Weights of a small transformer language model.
Size: 14 layers, width 768, 18 heads of 64 (6 for keys and values), MLP 3840 squared ReLU, vocabulary 32000, 165M parameters.
Architecture: RMSNorm before each block, rotary positions, untied embeddings, normalized queries and keys.
Training: 1070M tokens, 8164 steps.
Each number is 200 + 30 x the weight over the matrix's rms, rounded and kept within 0 to 999. Layers, rows and columns count from 0.

# layer 3 MLP down (transposed), 3840x768, rms 0.0131, rows 369-423, columns 128-191
225,228,161,211,202,158,188,187,155,173,199,190,262,220,251,194,219,198,212,207,229,192,183,217,215,172,175,204,220,130,175,226,181,241,200,238,151,197,159,175,231,165,166,156,150,215,178,253,188,231,236,170,193,199,222,248,183,259,155,227,171,217,201,197
202,165,245,206,172,215,186,195,206,186,186,245,183,198,228,176,215,171,179,157,206,182,220,229,226,211,198,174,175,202,198,221,173,213,149,234,203,152,154,177,215,142,211,212,191,166,171,230,238,176,212,216,254,244,157,211,176,236,195,214,187,246,178,176
191,192,158,236,169,160,165,246,190,157,229,259,229,212,224,152,178,203,199,190,276,193,188,208,264,220,227,210,223,213,224,196,216,222,229,221,151,166,159,211,152,238,174,159,147,150,238,192,157,278,215,197,234,278,211,226,151,222,244,206,158,178,188,220
272,186,237,225,208,173,192,214,58,170,188,196,217,197,161,153,192,146,216,191,262,189,205,215,302,256,266,186,241,234,185,109,205,176,204,187,209,221,161,233,207,248,197,183,201,192,230,226,192,237,178,228,197,228,231,151,207,247,166,275,236,225,159,200
179,244,216,194,196,157,183,187,153,193,198,199,169,192,224,221,197,205,162,220,211,207,204,220,189,209,201,207,194,166,187,187,189,209,210,221,195,198,213,187,195,181,177,218,198,163,203,196,214,205,215,222,170,267,172,191,191,199,170,221,224,188,176,262
154,169,179,216,233,253,187,175,241,185,211,247,182,237,188,236,191,171,236,146,198,205,189,204,192,234,195,146,242,165,183,246,190,243,240,215,196,233,236,209,150,220,221,218,209,182,216,191,200,216,196,219,190,163,210,205,184,174,240,178,196,187,210,187
185,207,230,197,171,238,202,138,181,242,223,168,240,227,148,185,206,169,208,232,147,211,182,238,181,202,238,201,177,194,230,190,128,215,198,197,206,212,222,180,194,230,214,231,247,252,214,166,174,218,200,215,127,244,153,150,208,200,164,138,243,155,161,210
216,158,185,186,184,186,202,202,254,175,201,184,155,206,219,182,261,159,174,175,180,230,144,241,224,187,264,217,128,174,233,129,201,200,258,212,171,173,162,200,167,223,165,131,191,229,219,154,220,182,244,177,164,200,236,254,206,233,208,190,255,202,205,188
189,81,223,169,228,187,175,247,214,247,278,206,227,164,200,234,146,215,92,210,222,200,107,197,155,205,155,218,171,142,217,224,235,190,207,170,251,197,256,200,221,184,235,211,147,163,236,156,197,299,218,197,191,133,244,231,224,193,210,214,254,255,124,239
218,234,156,176,181,267,195,211,252,234,214,181,265,141,235,197,237,203,187,163,175,182,207,181,221,236,284,204,149,161,202,119,167,222,185,213,214,149,222,171,269,223,171,218,222,195,188,196,194,181,216,163,233,162,205,197,197,108,165,177,169,181,210,214
175,245,195,191,275,212,200,216,178,256,238,214,175,195,166,247,220,137,157,230,263,237,179,162,198,170,231,184,165,161,193,151,226,141,215,138,162,196,238,202,160,162,184,194,210,204,216,174,196,256,222,190,179,200,200,192,234,224,204,189,169,168,200,194
228,181,170,205,211,255,178,227,191,217,221,219,206,215,166,173,146,204,211,150,213,210,174,217,174,146,184,178,210,200,210,248,170,155,207,179,228,205,216,182,179,195,203,212,204,191,176,171,188,231,170,191,223,215,201,192,231,179,188,175,178,185,184,181
254,162,259,210,151,184,217,126,207,219,202,227,205,186,211,195,139,139,166,225,176,201,182,199,190,194,217,131,209,218,232,195,206,195,246,199,215,227,163,213,178,205,231,174,164,119,214,199,200,196,222,240,134,248,207,185,185,169,241,226,191,205,224,209
199,169,213,209,229,246,230,168,142,192,163,232,190,208,220,263,261,211,187,207,184,176,172,189,224,240,179,202,207,256,213,260,213,187,193,172,232,184,168,248,223,249,159,200,199,206,207,205,219,209,216,165,166,231,205,185,203,164,240,194,224,214,202,180
184,246,150,175,180,182,187,203,227,197,249,159,198,217,180,208,209,215,166,217,282,189,213,176,191,239,188,176,239,199,226,253,214,221,255,194,188,232,211,257,208,196,160,214,227,197,202,252,192,196,203,187,181,187,208,234,249,187,191,184,190,194,199,197
181,190,214,225,161,228,193,195,196,153,242,195,182,170,251,167,229,254,215,203,186,200,187,194,227,193,199,198,231,196,205,177,177,228,197,143,210,209,169,229,185,230,214,238,186,214,160,216,229,178,192,204,209,157,261,172,224,204,248,211,176,233,185,240
165,204,214,145,160,232,185,166,166,157,179,218,140,190,192,202,174,184,183,211,182,183,193,171,210,218,177,205,200,229,188,179,209,181,211,180,195,209,221,180,178,154,253,185,258,164,206,223,201,228,179,169,223,153,241,203,224,229,218,233,217,177,258,160
166,262,120,166,187,174,173,224,159,233,184,176,192,257,158,213,201,222,145,195,204,130,174,199,202,167,185,224,217,168,207,204,179,182,271,199,237,214,192,138,234,268,177,256,195,205,179,217,213,191,244,175,218,227,180,172,250,269,200,187,185,261,203,184
163,207,176,229,230,156,201,141,206,212,170,193,255,211,179,185,174,243,199,174,180,190,251,200,224,172,261,162,196,208,199,196,195,197,182,184,229,262,128,244,245,211,194,202,211,178,193,190,229,203,228,167,178,289,161,187,158,231,155,189,167,223,246,200
191,203,169,242,163,209,228,214,261,190,231,216,252,271,228,153,224,221,165,208,216,169,275,207,218,170,169,229,199,267,199,230,193,203,170,213,235,190,183,202,231,151,217,168,170,223,198,207,193,238,213,227,246,228,197,173,168,213,192,190,194,188,195,216
196,188,121,179,136,226,208,197,235,215,175,218,215,245,244,168,169,229,190,208,242,233,166,166,247,166,163,210,164,187,210,226,172,200,252,178,183,150,286,210,197,204,200,227,224,229,247,202,138,236,180,197,228,226,191,161,199,207,191,188,232,176,165,199
201,227,225,168,218,209,158,212,216,228,205,133,197,159,175,164,236,224,187,174,213,149,200,199,214,178,183,191,229,238,164,214,209,239,179,214,206,176,218,203,176,192,171,177,187,160,214,227,202,240,193,165,229,191,253,216,210,201,125,173,228,170,279,171
230,194,200,159,214,232,192,110,237,194,187,174,195,54,203,144,144,160,159,136,240,240,198,234,221,159,229,190,179,183,158,221,135,233,167,198,189,150,150,219,182,164,147,286,246,194,238,162,197,157,266,201,226,168,204,207,145,193,256,183,239,174,172,265
213,159,246,235,188,208,212,164,243,181,167,219,216,212,214,179,205,166,235,184,269,260,176,178,226,181,234,165,203,194,184,268,195,167,213,170,198,225,208,178,183,264,219,206,221,157,253,219,117,201,164,223,127,210,206,157,160,216,258,195,177,158,191,211
216,210,211,187,168,184,253,175,210,219,198,182,199,180,202,158,194,209,187,232,165,232,189,226,218,202,228,199,178,176,159,162,224,239,222,205,191,189,194,173,219,225,193,192,178,140,252,210,157,234,166,176,236,236,200,193,198,174,209,176,160,239,254,208
209,189,217,298,157,175,201,207,202,202,154,141,189,204,201,170,211,189,175,198,173,116,178,180,241,265,218,170,215,241,236,180,268,168,172,190,184,212,194,214,165,183,219,235,218,157,213,228,228,217,170,213,186,251,208,203,202,167,167,204,237,212,187,171
216,229,186,194,189,221,216,205,222,174,203,192,213,188,231,174,214,231,131,207,155,224,227,207,177,247,241,241,197,209,203,207,144,188,225,253,142,179,170,175,157,251,173,238,221,204,130,235,207,209,192,214,182,183,208,229,198,174,202,215,206,171,230,171
206,179,211,166,220,218,236,228,197,209,155,203,141,193,192,191,196,202,208,186,171,226,140,220,176,185,232,232,202,190,228,193,219,226,198,157,228,231,185,176,204,146,219,230,209,212,222,241,231,223,185,256,200,214,227,264,162,196,239,188,208,182,225,210
226,202,184,219,213,191,205,210,180,175,216,248,163,202,203,218,198,198,195,248,157,181,223,161,190,196,236,185,130,210,228,178,201,191,167,195,167,242,162,161,160,281,212,196,195,191,232,231,180,188,182,207,214,196,214,194,172,237,166,227,149,197,214,245
218,159,254,207,168,175,151,216,204,200,220,214,173,181,132,188,211,185,205,235,157,144,145,177,159,169,169,154,199,160,196,168,181,220,196,236,212,213,188,188,236,181,175,162,222,237,247,169,264,169,178,178,196,158,250,171,159,256,212,196,273,210,218,235
159,215,206,190,171,207,189,201,224,198,152,213,203,191,222,257,194,233,224,237,244,179,258,182,231,224,171,200,200,194,197,209,178,234,241,173,213,130,214,249,233,228,199,195,210,237,177,212,231,194,224,179,172,229,192,215,206,148,181,176,232,199,153,159
180,198,148,224,241,209,187,253,220,218,188,189,268,222,173,209,217,178,169,210,214,225,187,202,179,211,178,183,224,216,231,240,279,196,218,195,234,253,225,190,267,180,234,176,228,181,201,196,198,212,210,208,224,211,185,226,220,185,186,240,185,126,210,197
190,169,241,153,191,179,207,214,208,235,229,200,179,202,235,206,192,213,172,235,226,180,172,177,180,188,215,168,218,180,249,227,192,249,192,218,198,215,220,211,257,164,202,219,177,213,158,201,231,191,232,209,230,234,184,167,209,174,231,243,188,194,214,189
206,240,215,191,177,208,144,257,186,194,178,181,195,207,173,220,227,176,145,155,201,134,190,191,222,184,209,235,177,145,191,209,200,202,249,221,212,204,227,177,209,165,217,251,220,200,228,229,219,207,193,207,209,195,185,187,184,239,177,202,184,205,208,238
202,235,171,248,191,177,180,205,245,236,187,275,193,216,177,180,157,208,219,202,192,224,165,153,188,166,211,207,209,156,231,232,180,165,213,207,193,208,161,166,168,206,167,198,164,158,225,182,179,170,203,186,207,212,136,262,184,170,195,194,193,196,242,202
210,251,200,179,205,227,242,238,187,189,208,240,223,241,154,214,219,214,175,218,243,234,184,176,230,223,230,193,261,208,207,249,206,196,205,209,220,207,196,186,230,206,255,180,227,271,236,187,220,170,221,196,220,255,171,197,186,184,240,229,193,152,207,198
216,208,245,196,220,173,222,233,214,197,204,194,210,189,223,208,184,209,207,235,193,244,194,220,204,236,199,222,197,194,212,255,186,192,204,194,248,210,178,198,173,184,215,217,195,196,169,199,204,203,181,196,199,205,224,198,186,202,187,168,167,202,239,198
194,180,215,183,186,177,206,233,208,185,207,190,177,200,196,218,217,225,205,226,186,204,189,177,197,203,171,175,206,215,210,192,167,170,182,178,206,161,221,198,229,169,208,219,186,212,225,170,171,207,185,206,208,188,180,229,211,189,225,246,201,201,175,198
179,201,178,172,207,182,162,206,204,208,252,197,205,228,193,217,207,199,163,186,196,210,186,194,176,206,201,253,221,214,161,188,209,178,231,259,237,204,204,187,127,227,170,207,187,184,170,242,218,230,208,212,170,196,165,131,177,195,171,261,186,261,242,212
192,147,214,208,154,195,264,220,195,224,198,196,151,220,227,136,130,140,190,229,229,189,217,147,159,190,187,158,163,213,217,241,268,192,148,224,122,199,213,172,171,171,198,183,222,253,161,232,200,222,258,213,228,190,202,179,224,161,180,167,170,211,150,288
196,187,194,240,210,213,210,216,204,223,202,250,239,188,197,230,210,167,201,139,217,193,183,225,228,216,238,188,214,252,219,179,165,211,228,241,189,225,159,222,185,165,184,129,188,280,240,171,192,197,217,229,196,192,193,218,288,245,210,171,212,178,201,236
196,167,236,230,189,181,197,187,233,212,197,204,191,224,183,171,193,178,245,197,245,201,204,203,152,195,245,196,254,187,158,226,235,188,171,219,212,232,199,201,168,191,187,198,197,188,219,172,181,174,187,226,196,220,245,228,185,186,190,211,248,232,172,183
182,210,186,193,143,214,178,191,171,174,223,193,193,209,176,194,281,205,177,252,220,197,243,190,190,156,188,200,219,163,153,222,152,176,235,218,199,153,225,176,183,210,218,214,193,256,223,241,204,207,200,240,188,171,199,184,244,227,132,141,234,201,205,209
168,249,268,205,180,124,240,219,195,191,191,180,207,152,224,179,150,147,199,177,216,169,220,257,175,205,181,161,229,218,201,181,238,181,186,202,187,227,142,201,273,230,267,222,227,157,215,152,196,201,266,266,288,285,216,159,185,167,217,162,237,179,231,163
175,263,189,202,230,183,198,180,201,235,175,188,247,191,165,192,162,202,195,168,235,179,145,174,191,192,199,187,220,177,208,155,175,190,189,191,192,184,190,190,229,212,204,172,218,196,189,192,251,227,181,213,192,204,178,203,210,180,199,178,181,198,175,186
175,246,235,244,166,223,206,183,248,252,192,158,181,233,240,191,208,211,185,174,141,138,211,182,214,218,232,228,179,191,149,194,220,164,214,224,125,199,173,217,204,248,108,186,185,143,176,215,178,196,203,238,175,203,197,191,172,182,236,229,231,208,171,233
233,204,226,167,179,197,262,191,197,191,214,191,198,202,205,213,193,176,195,184,240,227,230,227,215,174,176,238,208,201,181,200,199,203,265,223,198,201,233,200,173,205,236,234,201,199,174,207,169,208,203,207,215,202,195,168,200,206,176,205,183,203,201,177
169,216,198,138,198,224,188,178,178,286,222,182,211,205,220,167,206,213,211,230,170,194,189,181,219,174,174,186,214,226,229,116,159,170,182,211,241,256,184,159,217,199,177,193,185,226,130,118,197,185,268,164,141,172,224,202,220,171,272,196,197,249,178,169
221,212,261,237,196,240,189,203,190,162,220,215,251,206,232,207,255,139,174,193,249,216,186,203,231,210,150,201,229,165,129,196,214,225,163,159,218,171,216,193,210,208,237,192,200,187,215,223,164,216,238,238,173,187,144,230,255,201,232,185,166,158,212,243
227,187,199,185,199,245,246,221,204,220,198,217,233,242,205,166,182,157,214,187,199,146,201,213,237,189,198,152,216,201,193,215,226,197,191,204,234,210,178,155,187,194,185,241,173,200,186,207,215,172,182,231,182,190,223,212,204,226,159,200,254,218,242,181
180,208,176,235,216,200,209,218,172,260,158,194,248,227,229,193,208,204,195,176,213,213,265,179,169,211,210,212,191,197,224,231,199,195,202,224,207,189,217,230,198,190,202,161,232,199,180,183,256,176,214,219,223,193,177,176,251,226,205,236,184,164,184,214
196,203,215,245,194,224,199,201,150,172,232,199,215,222,204,205,213,200,149,197,219,154,191,194,228,240,211,181,198,228,229,271,224,198,161,206,220,196,216,185,179,181,177,167,168,227,150,178,218,172,168,219,224,181,223,211,182,209,215,179,187,217,186,189
201,238,168,213,221,238,172,247,244,249,239,213,157,217,165,153,198,159,164,198,196,200,220,216,187,132,206,201,212,156,183,159,307,250,213,131,218,210,213,209,167,230,223,231,182,198,249,207,171,274,164,241,246,152,196,208,222,198,185,221,215,185,209,215
193,181,281,213,182,172,208,178,187,185,224,167,186,182,182,152,182,167,235,159,207,249,242,182,148,144,227,192,153,229,186,138,169,193,190,245,140,178,188,180,234,210,196,169,182,220,203,219,191,211,223,236,184,149,151,192,194,247,239,206,220,247,186,238
170,211,182,198,148,196,167,236,227,215,222,241,173,169,154,222,152,196,191,227,241,250,143,238,197,193,227,138,195,161,244,201,207,177,184,229,237,193,227,214,164,220,204,176,243,203,205,175,230,201,216,215,217,283,172,194,189,282,190,223,212,169,203,192
# layer 3 MLP up, 3840x768, rms 0.0946, rows 370-423, columns 128-191
209,201,172,220,184,211,188,159,226,201,220,175,203,254,218,239,185,187,229,165,168,176,268,179,197,206,233,194,187,182,152,152,203,270,233,233,167,195,218,203,228,201,169,195,192,185,196,180,170,228,226,201,195,200,191,169,219,217,198,212,233,201,228,175
166,172,189,212,221,165,193,181,177,224,165,244,189,199,211,247,219,208,233,190,160,191,163,188,194,206,186,226,209,218,229,214,190,219,212,239,192,215,201,192,188,183,164,179,180,202,224,154,213,167,140,220,220,236,213,187,139,168,223,198,200,206,202,230
192,233,193,178,243,219,209,209,228,222,173,221,202,225,233,207,190,192,196,191,190,199,255,258,180,245,204,148,179,181,241,195,205,194,149,189,169,227,201,247,239,233,220,180,179,227,226,171,213,192,207,251,244,211,204,230,167,209,221,240,214,200,156,230
201,190,172,197,214,215,191,189,277,166,160,169,193,163,202,168,224,226,222,204,152,205,142,269,165,216,214,234,196,227,227,227,181,204,168,207,202,197,246,205,210,180,180,231,165,246,274,284,187,188,193,241,161,160,207,192,213,122,179,203,212,220,191,197
138,195,123,211,196,186,262,173,197,213,252,212,186,197,169,184,175,254,213,249,194,161,161,245,226,272,201,200,182,136,166,193,175,184,213,220,216,201,211,234,157,256,197,139,202,200,210,173,181,187,196,221,197,167,205,197,177,210,180,195,259,186,193,159
214,174,211,174,195,177,182,157,212,240,226,201,217,232,207,139,221,204,206,171,186,207,197,198,221,215,182,186,244,179,177,187,220,171,184,214,180,203,225,137,232,188,201,186,207,248,270,196,196,251,213,240,185,217,185,169,199,261,206,161,209,199,205,236
164,235,214,201,207,172,221,251,213,215,204,203,270,210,245,226,251,178,157,183,258,208,238,181,196,153,144,214,149,198,207,188,209,160,209,172,232,194,278,166,187,204,171,254,275,233,194,216,172,149,191,161,199,161,213,170,191,221,244,207,133,204,156,227
155,175,184,244,198,190,195,207,210,228,243,207,189,175,215,203,179,188,216,275,177,247,147,202,202,196,164,193,188,196,229,193,267,196,188,164,186,235,197,221,234,229,215,182,214,238,228,204,224,252,212,216,186,166,233,173,185,184,245,187,194,218,157,164
196,240,210,192,215,186,171,216,204,199,205,212,237,210,178,202,169,219,257,275,188,245,160,155,226,218,189,196,217,131,155,152,202,170,187,176,228,226,178,143,185,185,222,194,216,227,179,175,172,208,175,168,226,184,149,223,213,202,151,135,248,218,184,253
199,222,204,189,184,227,173,221,199,219,208,177,173,165,210,223,249,171,216,259,205,203,206,194,169,122,187,180,194,164,191,260,238,224,178,213,195,186,224,218,172,215,186,182,192,197,217,202,186,219,210,233,212,247,190,176,195,268,241,204,228,223,187,211
154,161,208,207,215,255,173,173,132,222,221,232,232,175,220,220,188,204,176,216,243,258,191,179,213,178,206,149,159,164,195,181,188,169,237,172,174,239,224,158,156,183,184,166,213,163,248,187,236,180,199,180,226,204,158,211,203,200,187,251,217,217,208,159
289,281,264,187,211,204,162,157,183,201,251,212,177,205,168,268,184,177,161,146,224,209,223,227,200,199,189,183,204,228,199,276,223,176,214,157,163,188,204,241,161,223,242,205,145,165,201,232,196,218,190,204,229,216,198,261,219,221,187,220,217,231,220,244
181,224,205,240,170,186,204,182,202,112,195,234,189,203,223,189,170,153,206,183,144,242,224,242,191,230,174,204,191,214,163,272,182,238,155,242,176,200,223,189,237,247,219,223,218,188,231,201,236,196,159,123,187,203,197,191,218,148,221,249,210,235,133,200
241,226,185,169,134,186,139,203,186,188,201,202,207,159,186,257,144,247,203,163,179,195,197,199,165,200,215,205,199,185,223,187,186,222,186,250,174,214,228,248,196,179,188,214,167,154,225,224,258,192,232,159,212,210,209,135,250,220,194,215,218,176,174,149
206,173,243,213,177,246,189,247,239,190,222,180,190,189,171,258,154,176,184,201,126,201,223,206,196,153,187,147,159,203,242,205,165,278,192,195,203,146,232,181,235,202,220,225,161,211,159,224,211,169,196,174,196,147,180,194,127,195,141,192,181,206,245,165
219,211,262,189,263,163,167,173,207,243,186,204,166,207,232,169,187,263,224,170,216,179,274,174,213,202,217,244,208,177,187,186,216,266,189,218,197,168,224,169,205,227,237,222,205,196,235,175,167,205,187,220,190,151,220,202,151,228,160,187,182,246,158,221
200,210,163,245,237,181,223,210,165,268,218,196,176,223,179,168,189,228,193,226,189,201,208,211,215,196,223,212,161,220,143,232,197,198,236,197,170,210,174,179,209,207,131,236,183,170,203,245,199,179,242,189,207,186,243,226,209,219,170,194,198,202,181,230
237,190,192,226,185,220,183,202,189,216,225,219,189,176,186,246,197,220,186,186,82,203,229,170,192,202,261,188,203,203,211,253,252,184,169,229,224,209,190,208,160,189,249,156,184,212,186,217,152,263,176,178,201,220,189,192,197,148,210,160,212,174,187,174
204,144,219,126,238,178,187,195,187,216,210,164,223,202,255,265,178,183,274,208,209,204,204,174,217,182,219,167,220,199,157,217,216,166,237,207,165,227,172,212,197,203,181,210,199,173,174,232,245,175,184,178,192,233,191,214,195,185,236,230,261,252,205,212
152,228,253,198,171,192,158,206,191,231,204,196,241,208,219,172,213,196,151,262,258,238,231,234,204,208,160,201,210,212,210,199,216,183,168,127,270,202,205,211,181,222,143,223,146,173,208,164,181,246,172,223,211,170,190,253,160,204,205,183,186,175,162,213
173,198,212,168,155,151,224,140,203,208,169,145,196,157,185,191,183,228,205,194,198,160,260,224,231,233,274,177,200,220,208,206,195,239,188,170,209,197,147,202,195,213,187,184,205,178,218,116,256,167,188,177,223,188,219,177,203,183,195,221,224,218,205,195
192,185,209,206,186,176,213,187,168,212,186,196,200,254,169,215,227,205,210,227,186,167,147,235,200,203,243,254,169,167,194,220,235,209,227,205,216,204,204,280,171,155,208,173,198,235,179,197,148,198,218,167,231,172,142,189,202,253,198,223,227,158,134,233
215,224,193,177,236,186,174,245,150,201,188,186,189,172,261,217,152,290,205,209,147,198,250,219,225,211,155,157,212,218,217,210,209,193,204,209,156,195,198,225,232,196,133,186,167,228,209,178,218,203,266,207,240,143,226,241,159,275,184,203,191,210,171,230
159,195,183,194,208,211,166,214,205,184,211,206,198,240,236,197,175,178,241,226,239,209,218,202,192,218,211,183,254,171,186,232,223,228,155,195,164,196,216,223,174,183,218,236,200,236,285,230,200,214,205,187,149,186,167,202,200,171,195,185,180,225,212,192
198,186,214,208,200,115,145,152,259,230,177,233,195,169,235,206,242,182,208,168,183,217,207,173,137,232,185,180,254,232,199,190,128,239,205,195,240,215,230,210,222,237,212,225,219,203,174,252,245,242,188,184,188,196,204,215,192,192,192,219,205,214,237,203
238,190,153,162,183,169,182,166,207,240,196,211,214,227,219,211,200,178,213,195,195,231,186,252,235,194,187,166,228,216,221,206,210,138,207,232,233,171,169,193,204,198,220,211,227,195,227,143,161,196,209,156,204,189,173,167,208,238,152,227,196,236,167,230
202,256,230,237,145,159,200,237,201,199,184,200,169,159,219,224,248,201,226,226,150,166,239,224,190,141,244,211,167,180,177,214,243,162,283,191,199,241,182,189,260,193,171,200,192,160,202,167,186,247,263,201,243,175,211,213,207,198,223,188,195,122,214,179
247,223,256,197,210,225,221,183,192,144,201,212,169,218,172,196,211,147,194,193,194,237,204,235,218,137,167,176,250,186,207,210,236,208,200,218,155,262,198,159,218,194,186,197,134,194,206,212,189,235,217,215,202,186,149,203,223,191,236,162,190,240,206,178
180,202,145,160,224,186,170,184,198,207,202,260,158,211,214,204,192,170,237,200,207,206,215,176,213,173,130,191,192,190,178,203,186,177,187,204,275,232,204,198,190,177,271,240,206,232,161,241,261,154,201,166,220,226,176,206,226,167,196,242,222,254,244,176
191,185,187,263,160,178,164,187,186,170,223,187,186,204,189,205,238,190,142,173,194,167,175,233,163,125,218,181,179,188,167,137,164,195,267,211,194,119,209,182,195,170,210,120,190,189,191,211,156,198,225,198,199,214,234,233,242,171,177,168,235,216,191,208
179,211,211,185,227,152,189,186,207,217,208,162,158,166,220,248,219,217,191,219,192,250,244,165,199,188,219,167,133,206,165,191,201,169,216,158,240,198,189,219,173,196,204,186,206,170,244,228,213,204,191,177,170,210,234,219,167,211,260,175,209,198,178,177
173,153,253,205,178,205,185,186,179,186,218,266,225,227,227,160,194,248,196,199,191,226,176,210,197,173,205,190,163,224,203,237,144,187,228,159,242,244,227,190,208,208,191,160,210,234,216,167,203,248,158,149,222,175,216,221,207,215,214,197,197,211,201,205
194,245,171,187,156,208,215,154,237,201,188,201,169,197,192,207,241,220,218,218,204,192,233,175,198,209,241,184,200,207,211,204,164,233,216,200,198,229,199,201,224,210,211,221,233,211,243,152,192,236,208,170,201,182,173,203,184,203,216,131,206,207,162,251
237,211,240,196,148,232,222,272,174,215,217,177,265,223,164,181,200,250,137,248,210,223,210,247,169,227,147,177,220,191,225,255,214,206,215,115,178,229,154,170,165,233,199,242,208,163,181,203,188,156,249,160,219,192,192,248,195,157,206,213,179,203,245,202
177,218,151,191,215,192,216,188,167,196,218,273,206,239,179,194,244,162,210,177,195,196,209,244,192,194,207,182,237,196,255,175,180,208,160,194,182,203,206,193,255,217,246,202,222,242,182,217,196,160,157,247,258,225,195,200,208,248,230,174,229,155,209,158
178,217,227,223,245,193,197,227,211,165,207,236,211,183,246,268,185,227,227,216,190,220,210,236,258,180,199,193,199,189,169,222,178,182,165,231,163,194,213,213,166,192,190,223,152,203,214,200,233,206,206,222,188,195,218,171,209,195,196,191,198,186,165,169
163,193,158,240,151,173,213,193,226,186,221,183,157,176,164,209,194,229,226,270,214,193,209,187,237,181,216,168,166,240,280,222,232,209,187,231,206,178,161,200,186,166,165,224,231,215,181,215,187,211,216,214,142,186,246,177,215,242,200,213,212,165,191,205
167,216,162,216,226,178,201,177,181,143,206,206,173,189,173,193,237,236,231,203,185,242,157,223,207,131,210,226,195,210,235,205,203,178,190,181,163,221,230,178,163,223,229,171,170,159,245,220,284,243,189,215,168,205,217,190,191,208,236,236,222,212,228,176
215,168,202,176,197,222,176,177,182,275,241,266,156,159,173,226,219,198,220,154,215,180,151,247,202,159,194,229,190,213,215,198,237,196,191,228,238,211,170,208,233,200,185,215,205,222,210,197,188,175,184,132,146,214,222,198,177,191,257,257,248,189,179,171
196,234,178,222,231,204,192,240,179,251,222,157,200,179,215,180,179,192,232,194,154,178,224,210,239,207,206,188,178,139,250,179,224,182,205,200,190,217,216,235,193,209,199,221,224,191,203,175,240,189,185,165,199,179,159,195,177,188,162,186,227,265,225,200
164,186,192,204,225,202,154,217,219,179,235,189,223,202,220,257,199,222,159,221,225,227,249,244,170,167,233,179,240,201,133,205,188,179,198,192,195,237,185,136,161,222,231,186,225,169,219,213,220,215,175,184,182,230,211,197,209,255,216,224,174,213,210,207
175,236,224,172,164,188,198,212,178,209,241,198,188,234,211,162,185,204,282,144,200,196,258,203,201,215,215,178,182,168,205,239,129,210,243,165,155,114,231,211,210,195,239,224,136,198,214,153,148,174,172,204,167,217,188,202,217,231,241,203,194,215,149,189
167,201,188,226,174,208,217,205,218,163,188,214,167,140,220,222,162,218,169,208,209,153,205,205,152,241,163,247,196,173,246,248,183,204,203,213,193,251,207,197,159,223,212,225,259,227,243,214,243,216,202,181,193,183,182,185,194,184,234,237,268,231,156,186
220,177,191,223,206,194,155,232,200,205,214,176,186,173,222,209,230,205,179,204,194,215,177,208,254,224,190,172,208,184,243,252,207,178,179,244,157,189,177,237,185,185,244,217,218,139,200,221,230,187,204,161,210,252,215,231,199,246,193,244,171,196,194,235
196,202,175,187,226,189,154,222,205,236,194,216,165,210,260,196,221,239,194,248,163,200,206,193,269,152,199,227,200,165,212,214,204,215,198,201,274,192,194,227,209,176,203,228,223,205,196,183,242,177,175,167,220,244,207,185,157,238,204,196,206,210,209,126
194,261,185,188,196,193,255,184,192,190,207,183,179,181,172,180,193,200,194,176,150,132,190,197,212,241,203,222,142,146,192,187,148,185,228,198,154,257,193,241,219,231,245,165,231,197,223,145,202,171,202,181,159,201,186,220,224,135,247,215,180,217,220,164
186,216,173,169,202,175,226,209,177,180,218,223,162,225,230,198,190,263,208,197,210,166,185,257,188,248,187,185,209,221,214,214,200,224,229,242,205,196,200,201,193,151,177,234,254,187,224,212,177,178,124,166,180,220,237,217,204,214,166,191,136,190,181,196
191,221,212,241,173,242,220,173,273,162,166,226,185,158,222,256,187,202,228,198,179,203,230,192,175,202,227,219,244,179,209,243,185,178,172,198,188,218,230,163,148,198,204,199,185,165,174,180,206,161,173,206,211,142,156,191,208,194,181,207,180,136,247,223
236,158,200,187,211,125,246,280,212,194,260,183,226,186,242,169,231,213,214,170,210,153,206,162,243,223,204,170,204,192,170,195,246,203,184,177,211,211,172,234,150,211,218,210,201,257,188,203,279,182,191,223,227,176,245,193,192,220,152,177,152,180,165,193
222,158,171,206,155,184,159,211,239,225,206,222,105,210,227,247,180,181,249,188,180,209,223,187,203,195,218,215,185,210,249,192,214,237,222,231,197,226,183,242,157,196,249,217,256,210,233,192,243,215,197,163,235,174,198,260,243,164,253,202,180,240,191,139
215,206,199,174,186,198,164,192,220,183,208,188,182,212,222,191,192,207,200,181,258,205,217,214,182,183,249,214,191,207,216,235,233,122,230,195,195,202,231,205,213,178,196,158,206,197,204,181,179,201,132,171,214,214,202,235,210,187,223,196,189,190,204,213
183,182,201,212,235,215,200,228,216,186,263,177,184,155,275,131,156,233,218,184,237,221,177,217,220,203,165,280,164,180,243,200,100,259,168,211,167,293,180,230,247,169,261,177,173,241,215,197,221,240,157,221,217,221,183,201,220,193,222,186,179,226,250,154
182,189,191,220,206,242,194,213,196,177,220,209,187,228,229,169,241,248,229,208,149,203,266,192,166,207,203,168,163,260,203,209,146,199,176,177,178,193,210,205,234,187,178,189,209,220,240,194,219,231,190,197,192,194,211,264,174,219,207,167,224,155,184,213
195,188,242,283,242,160,168,87,233,155,187,180,187,147,252,176,146,197,240,240,174,159,196,210,197,207,218,221,192,236,250,221,129,174,227,211,155,188,199,194,154,139,156,229,197,162,195,182,163,253,193,208,207,198,192,176,215,292,248,177,204,202,157,212